From a checkpoint of a small transformer trained on Wikipedia.
Size: 10 layers, width 448, 7 heads of 64, MLP 1792 PolyReLU, vocabulary 8192, 64.8M parameters.
Each number is 50 + 10 x the weight over its row's rms, rounded and kept within 0 to 99. Layers, rows and columns count from 0. The size before them is the row's rms in percent of the matrix's.

# o: layer 5 attention output (transposed), 448x448, rms 0.0695, rows 410-440, columns 0-111
# v: layer 5 attention value, 448x448, rms 0.0885, rows 411-441, columns 0-111
o410 088:54 47 73 36 67 38 60 57 61 59 49 50 49 37 52 43 43 57 44 61 43 67 46 57 55 48 44 46 45 54 41 38 53 63 54 38 41 50 50 76 41 37 22 38 44 46 56 45 56 62 51 59 53 51 46 53 38 38 52 49 49 53 40 48 53 55 37 42 35 60 69 42 54 42 34 72 52 51 59 43 49 52 42 69 43 50 51 46 37 37 41 47 56 47 60 60 52 42 52 42 49 40 74 62 42 46 42 54 58 50 41 61
v411 093:49 51 64 72 57 56 59 62 44 58 52 54 49 44 58 56 44 40 51 49 59 37 45 55 49 47 64 34 63 41 53 43 40 57 46 52 48 57 40 41 50 47 34 60 57 51 46 52 51 57 48 52 44 66 35 41 49 63 40 46 61 30 36 58 53 53 42 52 51 48 36 65 35 48 52 46 56 59 75 31 48 55 71 55 64 36 46 39 26 38 35 41 58 49 44 38 67 52 60 49 51 49 56 46 60 49 36 36 54 49 59 52
o411 090:39 41 66 55 47 63 38 64 48 47 40 59 52 44 63 52 38 54 53 41 51 34 52 58 47 53 65 39 58 41 46 53 58 55 47 37 49 59 31 38 53 51 42 56 44 37 30 57 49 53 41 56 50 57 56 66 64 52 38 41 63 51 55 45 53 55 43 43 36 58 58 50 44 51 52 40 56 49 56 28 32 56 61 53 48 40 56 35 27 40 66 55 61 43 62 43 45 45 48 41 68 46 50 45 67 40 34 51 60 49 50 51
v412 095:35 47 54 36 41 56 64 52 55 61 50 32 59 48 47 55 54 58 61 54 34 53 56 52 45 40 55 36 54 42 58 49 52 44 36 35 45 48 56 63 55 52 43 44 40 38 51 61 47 50 35 50 48 54 59 66 37 62 45 72 68 36 56 44 50 42 49 39 34 59 60 53 61 49 41 59 38 39 52 53 49 42 54 50 54 69 38 40 57 58 42 47 36 50 60 49 56 56 49 50 36 36 40 57 53 59 44 42 34 44 49 51
o412 093:40 43 57 43 71 58 89 58 55 64 73 41 60 42 41 53 58 62 57 58 46 47 54 51 45 43 46 50 58 40 47 52 56 56 46 48 44 45 56 54 45 38 33 56 46 37 47 50 56 42 34 66 54 79 54 71 40 50 47 46 66 59 48 55 46 41 49 49 49 55 53 60 61 46 40 56 41 45 53 47 56 51 55 56 52 55 39 49 52 61 35 53 36 48 45 41 43 49 75 57 42 45 52 50 57 50 44 65 42 40 47 44
v413 093:55 46 54 46 67 46 63 58 41 44 62 50 62 42 68 52 67 54 40 56 46 43 35 42 42 62 42 49 50 32 78 55 46 62 29 43 59 46 48 44 53 48 62 48 53 55 52 55 53 54 38 39 48 57 56 75 63 50 51 42 64 56 26 62 44 71 47 58 45 59 64 37 57 49 59 29 56 70 55 34 39 62 46 45 61 52 61 49 50 51 43 44 41 46 31 51 58 45 56 58 42 50 51 58 63 57 38 67 57 45 38 49
o413 088:56 25 69 41 48 78 65 56 41 54 50 45 53 54 41 64 54 68 40 61 50 42 30 62 43 56 56 57 44 35 66 57 48 59 41 42 39 59 53 54 54 45 61 38 61 36 47 65 53 54 35 40 45 61 55 61 63 49 50 41 63 41 31 52 40 60 36 38 50 64 79 43 45 38 51 53 55 54 50 48 38 64 46 51 68 42 51 54 52 42 39 63 35 35 50 43 34 57 57 68 36 46 45 51 54 40 32 55 62 46 48 51
v414 099:60 47 57 52 57 36 45 49 50 45 43 44 59 46 47 48 45 37 53 26 55 32 54 49 43 39 39 34 60 60 51 38 55 39 56 42 44 56 39 52 65 39 48 42 42 55 45 50 48 40 41 53 46 43 58 50 60 49 56 48 41 50 62 52 57 60 39 38 51 36 41 55 44 46 55 49 54 33 53 42 56 36 33 63 26 56 58 58 46 51 49 56 43 41 59 33 49 32 39 56 49 47 43 49 48 43 43 40 39 59 36 44
o414 090:52 40 44 49 48 45 68 45 29 44 48 21 48 46 47 67 21 42 61 53 53 51 58 43 42 42 54 40 66 60 48 41 41 47 54 45 56 61 52 55 49 30 47 49 41 52 46 60 47 43 44 76 40 48 66 33 41 36 56 61 57 53 59 47 36 57 41 43 32 47 42 52 56 53 47 44 35 29 48 55 62 43 48 41 40 71 56 61 34 41 54 36 45 45 70 43 49 39 34 54 48 44 54 51 52 42 42 50 42 53 37 41
v415 095:37 44 59 67 54 58 61 42 47 46 25 61 44 76 52 57 39 58 33 41 81 51 54 44 40 46 44 53 42 30 60 40 58 66 55 50 38 45 50 60 46 44 53 39 61 38 59 56 39 54 43 61 56 38 56 52 60 58 51 50 51 61 42 44 49 53 51 51 50 52 41 52 64 50 39 55 41 40 41 62 57 54 52 64 49 57 48 61 53 44 43 48 56 54 67 40 54 44 69 53 33 43 56 57 45 46 49 59 56 46 51 68
o415 092:50 54 55 45 63 59 65 31 55 44 26 55 52 48 44 55 23 36 45 32 77 46 47 48 40 57 33 52 74 41 45 38 56 68 50 59 46 47 48 70 45 56 39 59 56 30 58 41 46 61 56 55 58 44 47 66 71 59 55 56 51 40 34 50 49 62 54 59 58 52 51 53 55 56 35 52 51 49 59 56 52 51 49 47 42 57 53 60 53 47 44 23 45 56 51 44 38 34 59 71 37 53 50 31 60 68 56 59 48 57 52 69
v416 095:31 56 43 47 57 40 52 24 44 25 53 60 51 57 47 44 34 61 44 50 30 55 44 46 71 60 54 64 43 65 61 61 35 44 49 48 39 46 55 61 58 69 62 59 56 44 50 39 44 60 59 28 42 62 39 41 38 44 66 42 35 57 59 68 50 61 39 61 47 51 56 59 29 41 63 53 49 55 48 58 58 46 59 38 44 42 51 46 65 38 29 58 29 54 57 41 56 44 52 46 27 50 45 45 48 53 46 63 70 42 59 37
o416 088:42 42 59 51 58 43 42 47 56 52 57 64 67 57 37 46 27 54 51 41 41 53 30 49 58 48 36 63 47 57 52 50 51 43 45 53 46 44 43 52 39 59 66 85 47 42 48 51 39 54 50 18 51 47 27 54 50 47 47 59 35 43 60 66 54 62 40 59 40 31 43 50 49 35 54 61 51 50 59 44 59 51 49 26 42 55 41 43 50 48 30 43 34 69 38 53 64 55 38 62 48 53 49 41 48 55 41 57 65 49 53 47
v417 093:43 52 55 47 57 51 62 59 59 50 43 60 44 59 63 48 47 71 34 57 46 56 53 64 38 54 34 35 57 55 31 55 61 43 49 58 61 41 57 54 40 51 44 55 54 58 63 45 41 36 34 53 69 30 71 34 51 63 50 40 78 61 59 65 39 49 43 39 75 46 62 49 54 43 56 41 32 61 43 68 56 45 56 41 56 47 48 57 47 50 57 62 38 38 56 39 31 52 43 58 35 51 52 46 46 49 66 35 43 51 62 38
o417 096:47 59 52 44 59 41 53 48 75 38 47 58 44 59 43 42 44 64 31 35 49 59 42 59 30 58 44 28 54 38 52 48 46 52 40 58 54 49 45 43 28 55 47 52 48 49 75 52 39 39 53 50 35 40 46 68 47 50 50 52 70 46 47 60 63 45 83 58 62 49 40 66 29 60 56 41 46 52 45 38 54 53 50 42 42 32 49 63 56 61 64 58 53 51 24 58 33 54 51 67 42 61 43 51 35 52 44 40 58 42 51 37
v418 095:47 65 58 58 53 67 46 50 49 43 46 53 44 57 45 62 41 56 49 57 46 62 50 38 52 54 38 76 51 57 59 37 59 35 63 51 49 65 50 40 53 50 38 44 60 38 55 62 49 33 50 47 42 40 60 34 54 50 50 39 48 19 50 46 42 39 56 46 50 51 60 57 41 61 55 58 37 50 45 62 42 45 56 61 50 41 59 62 54 35 30 51 47 37 39 56 62 56 44 43 48 34 56 46 53 61 46 62 64 55 46 46
o418 091:46 71 54 56 40 53 29 62 60 48 14 64 41 60 46 49 51 50 44 53 36 57 65 50 53 59 54 74 40 40 42 48 60 50 53 53 42 60 48 51 48 51 58 43 63 38 56 67 63 30 31 51 36 34 44 32 61 47 58 32 58 39 45 50 40 56 45 39 44 51 62 60 53 57 49 59 44 50 48 66 41 48 47 63 57 42 48 54 54 39 51 59 51 53 54 46 59 26 48 42 61 49 45 29 62 49 49 71 69 62 58 33
v419 099:56 51 47 51 46 60 54 47 43 46 32 52 64 46 49 48 48 54 39 49 44 45 52 42 50 65 34 48 59 42 55 66 47 39 68 56 58 55 58 38 73 53 47 54 40 53 46 52 51 44 37 63 86 51 50 44 51 66 57 52 51 49 64 49 46 46 44 49 48 41 37 37 32 42 64 47 46 42 46 67 57 37 45 67 43 42 52 46 56 39 51 66 70 32 38 54 64 51 52 35 48 41 45 55 37 62 54 38 50 45 50 54
o419 092:52 53 37 42 56 53 55 51 51 48 61 55 62 34 62 33 42 35 41 46 34 53 60 67 48 67 40 56 53 42 58 51 51 43 65 57 53 49 48 41 63 45 58 77 39 59 40 57 58 51 51 31 67 52 49 47 68 67 62 40 58 46 63 43 48 51 48 56 41 42 44 54 47 60 55 43 30 44 31 68 69 44 45 56 59 41 55 47 57 37 69 50 52 31 27 57 61 57 54 34 53 45 50 58 49 62 44 51 50 51 52 52
v420 095:50 42 68 40 45 36 58 56 58 63 61 54 57 50 54 37 55 67 51 56 43 44 48 61 25 50 45 48 42 50 50 40 57 45 49 51 39 54 48 30 50 50 54 48 58 59 47 37 30 47 47 55 52 51 54 46 55 48 27 36 45 49 32 59 53 46 27 76 60 45 43 42 52 52 63 43 65 50 56 53 53 34 38 45 49 36 39 67 51 45 52 40 38 58 58 64 35 39 53 47 40 44 45 62 55 55 65 60 46 56 61 48
o420 091:55 44 51 67 54 59 61 63 50 57 75 46 47 47 53 37 57 50 43 63 40 48 49 57 48 26 52 46 48 63 49 56 42 40 50 60 46 48 55 39 56 51 66 59 56 62 52 25 37 42 42 55 62 59 41 48 51 46 32 36 48 50 46 47 56 50 54 73 38 41 66 49 53 59 61 50 51 57 63 49 36 39 37 42 51 42 25 65 60 42 57 45 56 39 66 62 44 45 24 54 53 46 42 50 54 43 55 52 45 41 61 47
v421 096:41 63 53 60 48 63 33 56 50 48 58 70 59 55 58 47 47 59 66 65 39 54 41 41 54 65 48 49 44 58 79 48 51 50 44 57 44 60 34 33 59 66 41 38 51 45 62 50 41 51 46 51 81 51 42 38 68 43 38 41 55 44 65 42 62 52 46 54 58 39 59 43 66 38 49 58 49 57 41 38 51 52 54 32 48 53 38 64 49 74 47 42 53 50 51 47 38 53 54 43 65 59 55 53 45 51 48 40 57 60 53 54
o421 093:38 68 68 42 33 61 07 37 52 49 26 76 45 48 48 45 49 44 67 61 63 51 35 54 61 42 70 43 33 53 68 44 35 63 49 56 42 53 53 35 45 58 51 50 63 52 71 52 53 46 48 63 60 46 36 64 48 56 62 58 47 31 62 27 61 40 53 52 59 36 39 52 38 48 41 47 47 53 53 40 60 44 37 29 57 44 49 53 50 64 50 33 46 62 49 61 33 52 50 52 61 69 62 39 45 42 47 42 63 52 46 32
v422 096:61 43 45 50 53 68 62 46 37 56 43 57 59 53 46 49 40 64 50 45 47 67 52 60 53 42 56 54 25 57 64 51 74 52 57 35 69 36 34 61 63 52 42 43 41 51 43 46 37 49 48 40 57 55 52 38 65 44 57 46 61 63 65 59 48 68 63 71 53 32 44 53 39 38 39 45 53 50 47 64 44 47 42 45 43 59 46 36 57 56 60 49 46 52 35 47 43 65 50 57 51 47 39 47 50 44 53 54 59 55 37 54
o422 092:40 47 59 61 59 55 68 56 50 48 48 54 53 48 56 55 47 32 48 42 55 68 48 49 52 47 45 56 38 64 47 61 64 58 54 39 62 17 30 61 46 47 47 67 41 47 56 50 59 51 31 52 58 61 61 33 47 40 47 27 60 63 46 48 33 56 55 53 46 38 28 51 46 34 46 63 34 46 38 58 39 45 41 41 52 72 59 21 45 56 42 44 55 46 50 32 33 61 55 60 42 57 42 42 40 42 53 61 68 58 46 39
v423 094:38 59 63 58 54 52 65 51 54 52 37 46 55 49 50 60 50 44 43 51 56 52 49 52 49 54 48 56 41 36 55 49 60 32 40 37 67 45 48 48 50 52 63 52 37 56 43 55 69 50 55 51 51 53 38 49 43 32 48 45 44 52 61 61 41 53 28 49 46 53 31 46 43 43 30 62 45 51 59 65 36 61 58 52 62 50 52 42 47 34 65 57 52 45 52 62 63 58 50 35 55 47 43 41 36 45 48 45 49 48 21 55
o423 089:39 44 62 52 42 64 65 48 53 54 39 43 41 50 34 68 46 48 56 54 43 54 42 48 68 56 56 60 53 31 61 42 36 39 41 42 67 55 52 58 40 63 45 57 38 74 44 66 85 68 64 50 49 36 40 66 36 38 69 45 55 37 55 64 48 55 31 42 42 56 41 45 35 37 23 55 36 78 53 62 35 45 53 53 63 38 38 52 39 36 63 44 43 43 56 48 61 47 53 40 28 45 34 34 56 40 34 47 57 46 37 53
v424 092:56 53 51 55 46 57 51 49 46 41 44 37 42 51 68 56 39 48 54 32 60 48 55 58 61 46 47 51 57 62 52 32 48 54 44 36 24 30 48 65 66 39 48 51 48 51 53 54 38 43 53 50 41 65 43 70 54 40 42 41 55 49 63 51 51 40 57 41 65 57 59 51 55 50 35 56 36 43 58 67 47 58 55 27 43 52 44 51 23 55 42 53 55 55 60 48 46 46 55 61 46 61 51 55 65 44 42 46 35 39 55 42
o424 087:54 51 54 35 56 38 54 51 67 50 54 60 41 59 68 61 70 35 58 50 49 38 33 48 54 44 38 30 50 55 46 39 49 48 48 36 33 50 42 54 70 46 55 44 49 63 60 47 50 46 57 48 41 33 41 52 53 58 43 47 64 54 51 46 53 44 70 52 61 53 50 47 36 36 38 46 46 60 56 50 56 43 43 33 26 49 37 52 25 34 46 46 48 72 46 50 64 48 45 51 41 45 61 55 32 41 55 45 32 50 52 53
v425 092:26 45 64 41 28 48 55 54 26 63 53 60 63 45 35 68 41 67 65 51 57 41 66 55 42 47 41 37 49 61 44 57 55 60 67 43 54 34 32 57 47 57 31 63 57 34 49 57 42 49 46 65 28 58 37 51 72 38 44 41 56 55 63 57 50 69 57 60 39 50 44 42 57 43 51 33 62 57 54 36 53 56 51 50 37 68 60 30 67 53 47 54 38 41 58 35 53 54 42 52 47 35 60 43 48 44 60 48 42 63 44 43
o425 088:23 40 64 46 46 64 58 58 41 69 70 50 58 39 49 71 50 56 55 52 48 52 54 55 37 65 52 46 32 50 51 68 49 70 46 43 52 36 51 64 36 63 44 49 54 70 59 46 36 56 50 60 43 55 47 48 60 62 39 52 53 49 74 56 59 58 53 56 50 63 49 49 43 38 52 37 64 58 59 38 50 46 50 67 59 57 65 33 66 48 53 40 41 52 46 56 39 59 53 51 38 43 55 42 45 45 45 55 36 69 38 51
v426 100:48 59 62 60 55 58 53 40 52 46 45 53 62 49 38 56 33 51 65 51 42 57 27 49 45 43 46 50 40 71 44 49 34 47 64 51 54 53 41 46 37 51 50 33 59 60 48 36 55 50 45 35 46 54 52 60 52 64 48 46 45 26 40 42 37 63 52 41 42 59 48 56 77 48 51 47 47 48 39 45 35 53 41 53 50 57 56 37 54 54 49 60 45 45 72 63 52 68 39 52 62 45 54 40 44 64 57 51 62 56 48 66
o426 097:52 79 63 55 32 57 14 53 89 52 23 64 69 59 41 63 37 52 48 38 55 47 54 52 40 26 41 45 36 60 48 51 40 52 65 46 61 54 59 37 51 54 54 61 50 53 33 28 41 59 48 41 51 32 61 34 53 59 48 46 52 63 30 48 41 57 50 52 53 49 60 53 60 52 42 59 53 51 43 42 34 55 54 50 46 42 50 46 48 48 44 60 47 52 66 44 36 61 48 50 57 32 57 45 45 41 44 62 63 58 51 61
v427 097:41 59 54 37 52 41 40 46 55 37 52 45 51 32 36 54 43 44 43 45 53 58 54 53 25 38 57 48 45 50 53 73 53 59 58 49 47 49 59 59 50 48 53 47 41 39 56 59 54 50 47 44 51 50 43 44 43 38 59 48 58 47 61 58 42 77 42 47 53 44 53 43 46 41 55 47 41 54 59 62 49 46 51 47 69 34 50 51 59 43 38 26 34 56 52 60 42 59 54 51 54 55 66 30 64 76 50 50 60 57 48 53
o427 096:54 42 47 40 62 35 27 34 39 51 65 50 50 48 65 47 39 54 39 57 52 56 72 58 38 28 53 46 49 41 52 77 67 62 39 53 38 51 40 55 50 45 76 45 31 50 42 50 46 61 64 44 43 54 45 42 49 41 47 65 47 45 37 46 38 51 50 58 54 59 43 54 46 59 48 42 44 37 54 50 75 53 53 55 63 47 61 47 61 67 44 47 46 66 49 36 59 47 49 47 64 47 58 41 61 51 44 58 51 51 36 57
v428 092:62 59 65 49 39 54 64 62 40 59 49 53 59 54 37 40 56 62 48 45 46 50 64 49 59 50 58 49 55 75 40 40 50 55 46 48 58 45 62 47 50 55 43 48 34 39 43 58 65 39 44 37 42 52 60 58 57 47 53 57 55 37 38 50 39 37 37 63 51 49 74 46 50 42 58 62 47 47 47 57 41 57 41 41 52 62 62 39 55 48 37 50 45 66 33 68 53 48 60 51 34 41 54 52 50 53 50 59 54 54 66 44
o428 088:67 38 53 55 46 55 43 48 64 48 33 51 55 62 45 43 54 59 60 58 63 39 65 67 65 43 54 59 66 66 48 47 57 46 39 44 48 36 64 43 56 62 58 38 44 44 43 42 55 56 38 42 50 51 54 41 49 57 57 55 61 44 41 43 37 58 43 42 51 27 55 66 59 53 44 56 63 47 41 56 46 41 53 45 52 48 57 43 43 35 63 51 50 74 53 67 44 57 60 58 33 43 48 60 66 63 51 36 48 41 66 40
v429 098:56 28 60 41 57 66 41 43 33 63 66 50 45 53 31 41 45 53 46 61 48 66 46 69 48 42 49 53 49 65 35 70 42 48 44 45 49 36 57 35 60 51 58 59 55 45 55 42 52 45 48 54 59 49 49 43 49 56 58 36 72 53 50 55 41 38 56 57 57 48 52 65 41 56 48 49 43 61 63 49 45 64 27 43 47 44 30 62 47 45 62 40 39 52 56 47 58 54 40 44 59 32 44 49 55 45 58 70 52 44 52 57
o429 091:48 35 46 58 60 47 60 41 43 56 55 39 39 53 42 65 37 48 51 68 45 61 32 48 39 52 46 49 41 64 47 57 49 39 56 50 56 49 55 38 61 45 49 54 49 28 39 52 59 39 46 50 58 45 60 46 65 65 44 47 56 33 55 60 41 37 49 57 68 33 43 51 60 46 44 30 50 64 45 45 53 27 45 54 51 40 34 51 52 60 76 43 42 53 48 46 52 59 60 52 49 50 39 51 56 58 58 52 54 39 74 41
v430 097:61 51 51 40 63 48 37 32 44 56 69 52 63 61 52 48 57 54 44 59 57 47 44 40 48 61 49 60 50 58 32 46 53 44 46 38 39 52 28 51 51 42 40 41 45 22 38 54 59 61 37 36 46 48 43 57 67 53 69 60 49 43 53 39 46 32 68 38 59 38 35 53 46 56 45 55 47 36 50 48 41 41 33 47 71 39 60 38 57 61 47 44 37 55 57 49 37 62 61 44 46 35 39 44 47 50 54 53 47 31 54 51
o430 089:25 66 53 37 76 33 40 37 53 50 62 62 59 58 49 43 49 51 45 67 55 45 65 47 43 61 47 58 58 46 31 23 53 52 44 24 63 47 54 63 39 44 44 40 60 37 36 55 63 63 45 50 54 62 44 62 66 57 51 47 41 36 60 55 62 51 53 46 54 58 44 57 50 49 45 43 36 42 57 48 57 33 38 37 64 46 45 48 50 58 44 35 43 49 48 44 45 67 38 40 31 51 52 39 44 37 41 64 57 50 59 56
v431 094:52 53 61 47 50 45 52 51 44 39 61 51 59 32 59 57 50 53 40 54 52 56 66 35 42 51 52 57 64 48 70 48 43 53 64 47 37 31 74 55 30 52 56 35 53 49 49 45 36 51 43 57 43 53 43 42 43 55 31 56 49 48 54 57 62 58 46 51 47 40 56 27 54 49 51 32 43 63 58 42 60 66 40 47 39 49 48 50 50 62 28 53 46 44 38 32 56 40 42 54 40 53 25 52 46 41 48 50 37 41 61 55
o431 089:45 50 35 61 51 47 39 57 66 45 44 57 57 37 48 49 55 46 35 54 65 43 54 48 52 37 63 60 65 42 64 54 52 56 46 54 41 47 55 57 44 48 64 45 60 40 57 50 35 55 44 54 48 43 44 56 49 35 41 55 56 34 58 45 55 59 37 57 53 56 60 52 53 71 47 39 49 42 52 67 48 63 39 53 50 39 57 43 43 55 41 53 52 61 24 46 47 43 55 62 49 60 27 50 42 50 43 48 40 42 39 35
v432 094:40 55 61 48 50 42 49 44 63 33 37 48 54 39 43 32 44 65 62 46 49 50 50 51 43 53 48 54 52 45 50 42 47 53 51 45 48 41 60 34 50 35 61 57 53 37 59 53 43 38 50 61 66 46 44 61 49 49 47 44 61 32 43 38 46 46 54 32 42 65 37 44 53 47 46 45 52 46 53 37 37 30 35 46 46 62 49 34 40 44 58 53 74 57 45 41 61 43 45 43 46 44 59 50 34 59 34 39 51 54 41 40
o432 084:63 45 55 49 30 52 50 47 62 51 32 49 57 37 55 49 34 67 51 30 58 54 48 38 57 42 40 72 53 53 32 56 48 54 56 50 59 37 60 52 47 39 51 60 43 32 70 37 48 40 53 56 62 56 48 63 51 42 25 42 46 31 68 52 54 40 76 39 42 65 43 42 60 43 52 39 41 48 39 55 32 51 52 42 48 42 63 47 30 46 51 52 68 49 26 38 47 41 55 48 48 38 44 53 50 52 25 48 33 60 55 37
v433 095:57 35 52 62 39 52 59 53 51 33 60 54 50 42 43 46 32 48 58 42 55 56 50 53 46 45 35 35 54 51 45 59 54 48 36 41 54 40 70 42 38 57 41 58 57 55 56 33 61 55 59 59 32 68 59 65 59 49 40 49 43 50 38 48 55 52 51 42 69 46 58 52 48 52 61 46 35 49 52 56 46 52 35 61 65 55 42 39 65 52 38 57 63 67 50 65 44 35 53 55 47 39 63 60 73 53 53 66 49 33 44 53
o433 091:46 54 62 57 30 37 67 30 33 67 74 46 48 52 45 60 43 44 48 55 64 40 55 63 36 40 47 47 53 44 46 36 42 38 45 47 61 41 66 40 37 40 55 53 49 59 51 53 58 57 46 45 46 69 53 34 60 38 48 52 50 48 39 38 60 42 50 40 69 63 51 56 50 60 57 50 26 43 59 53 49 61 34 60 48 40 29 25 49 58 53 54 64 73 48 47 60 44 42 49 52 42 44 64 54 58 45 58 48 27 33 55
v434 094:46 68 58 43 62 60 50 51 53 39 36 55 57 55 51 43 47 59 49 48 31 39 49 51 55 55 62 53 31 62 33 40 65 50 51 34 47 64 42 50 60 68 57 56 54 46 43 47 58 60 41 53 61 31 52 52 44 55 40 41 37 59 41 41 57 49 54 52 62 45 34 48 57 57 34 49 59 33 43 53 39 68 82 57 58 63 39 55 54 57 46 49 45 28 63 51 50 56 43 60 47 33 52 58 65 53 40 60 33 38 58 50
o434 092:55 51 59 47 47 53 31 71 60 37 15 52 50 49 45 41 64 51 58 46 46 46 68 55 58 32 53 47 49 82 44 58 63 60 51 44 40 41 44 55 50 52 62 34 61 66 38 36 60 40 39 62 45 44 53 53 40 34 46 48 46 52 37 56 50 44 52 60 72 53 48 56 57 60 41 51 61 43 62 45 40 73 49 61 65 61 33 49 53 53 55 52 61 36 55 52 58 44 39 73 17 63 52 56 42 40 50 50 47 54 57 42
v435 096:54 45 31 44 58 37 45 41 51 58 48 36 36 43 63 46 59 45 44 58 61 70 61 38 38 79 31 47 48 47 53 46 52 65 46 58 42 45 44 56 57 56 40 38 70 44 33 67 42 37 41 55 66 47 59 42 40 42 53 52 38 49 62 58 24 59 50 55 52 49 42 71 38 59 33 40 46 50 58 60 47 56 37 61 45 51 43 49 62 55 43 64 64 61 48 63 35 71 48 52 51 36 47 31 54 57 71 42 67 59 47 49
o435 092:37 43 33 51 72 29 44 36 47 53 32 52 39 37 63 51 54 53 55 39 61 65 59 49 41 71 42 37 61 41 46 39 38 41 45 58 49 35 57 49 56 29 53 55 60 50 51 55 53 44 51 42 63 48 74 45 31 38 60 52 31 51 40 45 28 58 34 56 57 54 55 64 37 52 39 73 36 61 49 62 40 55 54 43 49 62 56 55 52 49 51 50 59 56 68 62 53 58 69 36 49 24 49 47 41 44 62 45 51 48 50 47
v436 093:29 46 49 51 40 64 53 61 68 56 51 54 52 47 76 47 38 57 53 45 46 54 44 62 58 50 55 55 44 56 45 37 46 53 52 55 49 51 52 45 80 61 59 41 46 41 40 63 43 51 44 34 67 54 48 56 45 44 38 54 66 36 57 58 46 61 50 53 53 52 62 57 42 38 64 47 57 46 46 64 47 56 44 51 48 31 38 53 43 64 41 54 36 53 53 51 44 44 69 37 54 49 51 47 56 48 49 68 57 44 50 44
o436 089:48 60 45 39 45 67 48 44 22 49 65 43 49 41 52 54 46 38 54 50 38 48 50 64 65 62 55 44 52 54 37 40 48 51 65 40 52 57 60 46 54 58 64 53 58 48 50 59 59 55 52 33 31 57 28 59 55 37 46 44 54 44 59 68 45 46 61 66 44 50 42 53 43 39 55 62 43 61 51 52 49 62 55 45 52 34 36 50 43 59 47 51 63 59 45 62 45 64 52 53 53 50 40 49 44 42 43 67 49 56 64 39
v437 096:53 56 59 50 43 57 59 42 67 65 43 55 44 65 48 42 39 47 33 54 66 41 35 47 54 36 59 58 43 62 46 60 60 64 63 53 56 56 73 38 67 35 76 53 62 41 49 35 50 47 54 56 59 63 36 51 71 33 48 51 60 46 38 66 32 57 45 52 60 53 52 53 50 52 32 31 51 49 49 35 63 79 41 41 54 56 48 44 40 55 40 43 87 53 52 57 56 50 53 52 44 54 43 58 43 59 32 47 48 49 57 48
o437 090:35 48 71 45 32 70 64 49 49 63 62 39 42 66 46 34 34 49 37 48 66 59 59 48 48 43 69 55 53 56 47 67 47 53 48 55 50 65 81 40 55 40 61 47 57 47 49 44 47 41 42 55 60 62 45 57 64 35 47 41 58 51 48 39 31 57 50 47 65 68 42 58 68 54 49 34 55 64 56 37 57 74 52 51 48 43 59 45 52 53 54 48 71 41 64 69 62 51 58 45 46 48 50 58 64 56 37 44 57 52 70 48
v438 093:57 45 70 56 54 38 54 62 46 66 45 43 56 54 35 59 52 46 40 45 48 53 60 60 51 41 49 50 55 52 50 46 43 65 69 49 47 61 65 38 52 53 56 46 46 41 38 55 57 41 74 41 50 55 46 50 40 66 64 52 47 71 67 48 49 59 53 43 62 52 65 33 45 49 40 54 42 58 34 62 51 45 39 63 57 47 52 26 54 56 43 52 38 27 30 63 40 43 58 49 66 48 35 63 51 49 68 46 68 60 41 56
o438 088:70 53 49 58 46 38 36 57 53 50 43 53 56 49 40 66 45 36 38 37 44 46 76 77 42 52 57 56 63 49 26 44 46 69 52 49 37 47 55 33 50 50 52 64 56 36 46 54 55 57 65 50 51 61 49 50 53 64 50 44 38 55 45 46 52 41 52 69 33 75 58 59 51 65 46 48 32 47 32 60 63 32 49 55 60 49 62 44 50 55 60 58 57 45 41 39 41 47 40 62 59 48 41 65 65 44 55 45 68 46 46 52
v439 091:74 55 59 51 42 39 46 57 53 43 57 61 65 42 43 57 64 20 58 54 60 52 52 51 41 58 60 58 48 52 52 68 37 37 48 56 28 55 39 55 63 46 33 46 62 41 44 60 62 48 47 69 55 54 52 48 41 55 50 63 29 47 36 50 35 55 41 67 46 56 67 48 65 48 63 50 53 41 41 31 45 36 49 47 32 61 51 51 49 74 50 49 35 37 45 56 64 48 58 49 46 50 48 74 61 35 60 55 57 55 65 36
o439 086:44 73 62 42 51 48 39 63 54 48 59 38 65 36 30 56 63 43 48 61 62 34 66 64 41 56 69 43 42 34 42 58 50 49 45 47 52 67 49 57 54 47 57 41 47 42 48 68 43 50 64 63 41 47 52 52 41 53 42 62 50 48 32 56 47 52 61 56 55 36 63 65 63 43 61 48 49 55 58 31 46 51 52 50 41 44 46 42 36 61 51 46 38 46 37 57 69 43 50 34 44 54 51 60 58 34 69 54 48 50 59 51
v440 091:53 49 57 43 47 46 51 47 41 37 53 62 51 48 49 71 47 54 45 60 37 52 52 46 68 39 58 57 57 38 46 46 64 47 56 48 59 54 42 34 40 53 51 59 33 57 55 43 48 51 52 41 69 32 63 53 38 37 45 58 60 59 36 51 52 68 70 59 55 60 54 57 41 48 29 62 44 46 74 52 56 41 45 61 47 51 55 63 48 48 55 55 49 60 31 47 39 58 56 72 41 70 38 51 51 40 47 86 47 58 59 60
o440 085:44 29 51 56 45 31 56 36 54 39 49 42 52 58 45 72 40 51 51 55 44 44 53 48 63 38 36 53 54 52 38 38 58 49 54 49 34 62 43 27 45 40 61 61 56 47 49 48 50 62 55 41 56 47 46 48 37 58 46 49 58 46 46 50 38 63 55 45 57 45 69 50 59 41 37 65 33 45 74 49 37 46 41 39 66 50 53 53 60 48 55 74 54 58 20 56 48 63 47 55 25 64 43 57 50 35 57 76 38 52 49 46
v441 096:57 35 65 46 47 60 64 42 55 49 52 38 43 39 40 63 34 39 73 62 45 48 43 52 56 44 46 55 48 46 28 38 61 71 45 44 40 57 54 41 59 35 71 51 50 39 48 45 41 67 53 49 61 55 57 62 50 42 62 53 43 43 61 35 46 47 49 51 66 60 29 49 55 49 52 71 42 52 44 53 55 46 54 63 50 65 44 48 22 68 59 67 56 61 48 60 57 52 60 37 51 61 52 56 57 65 32 66 60 67 44 66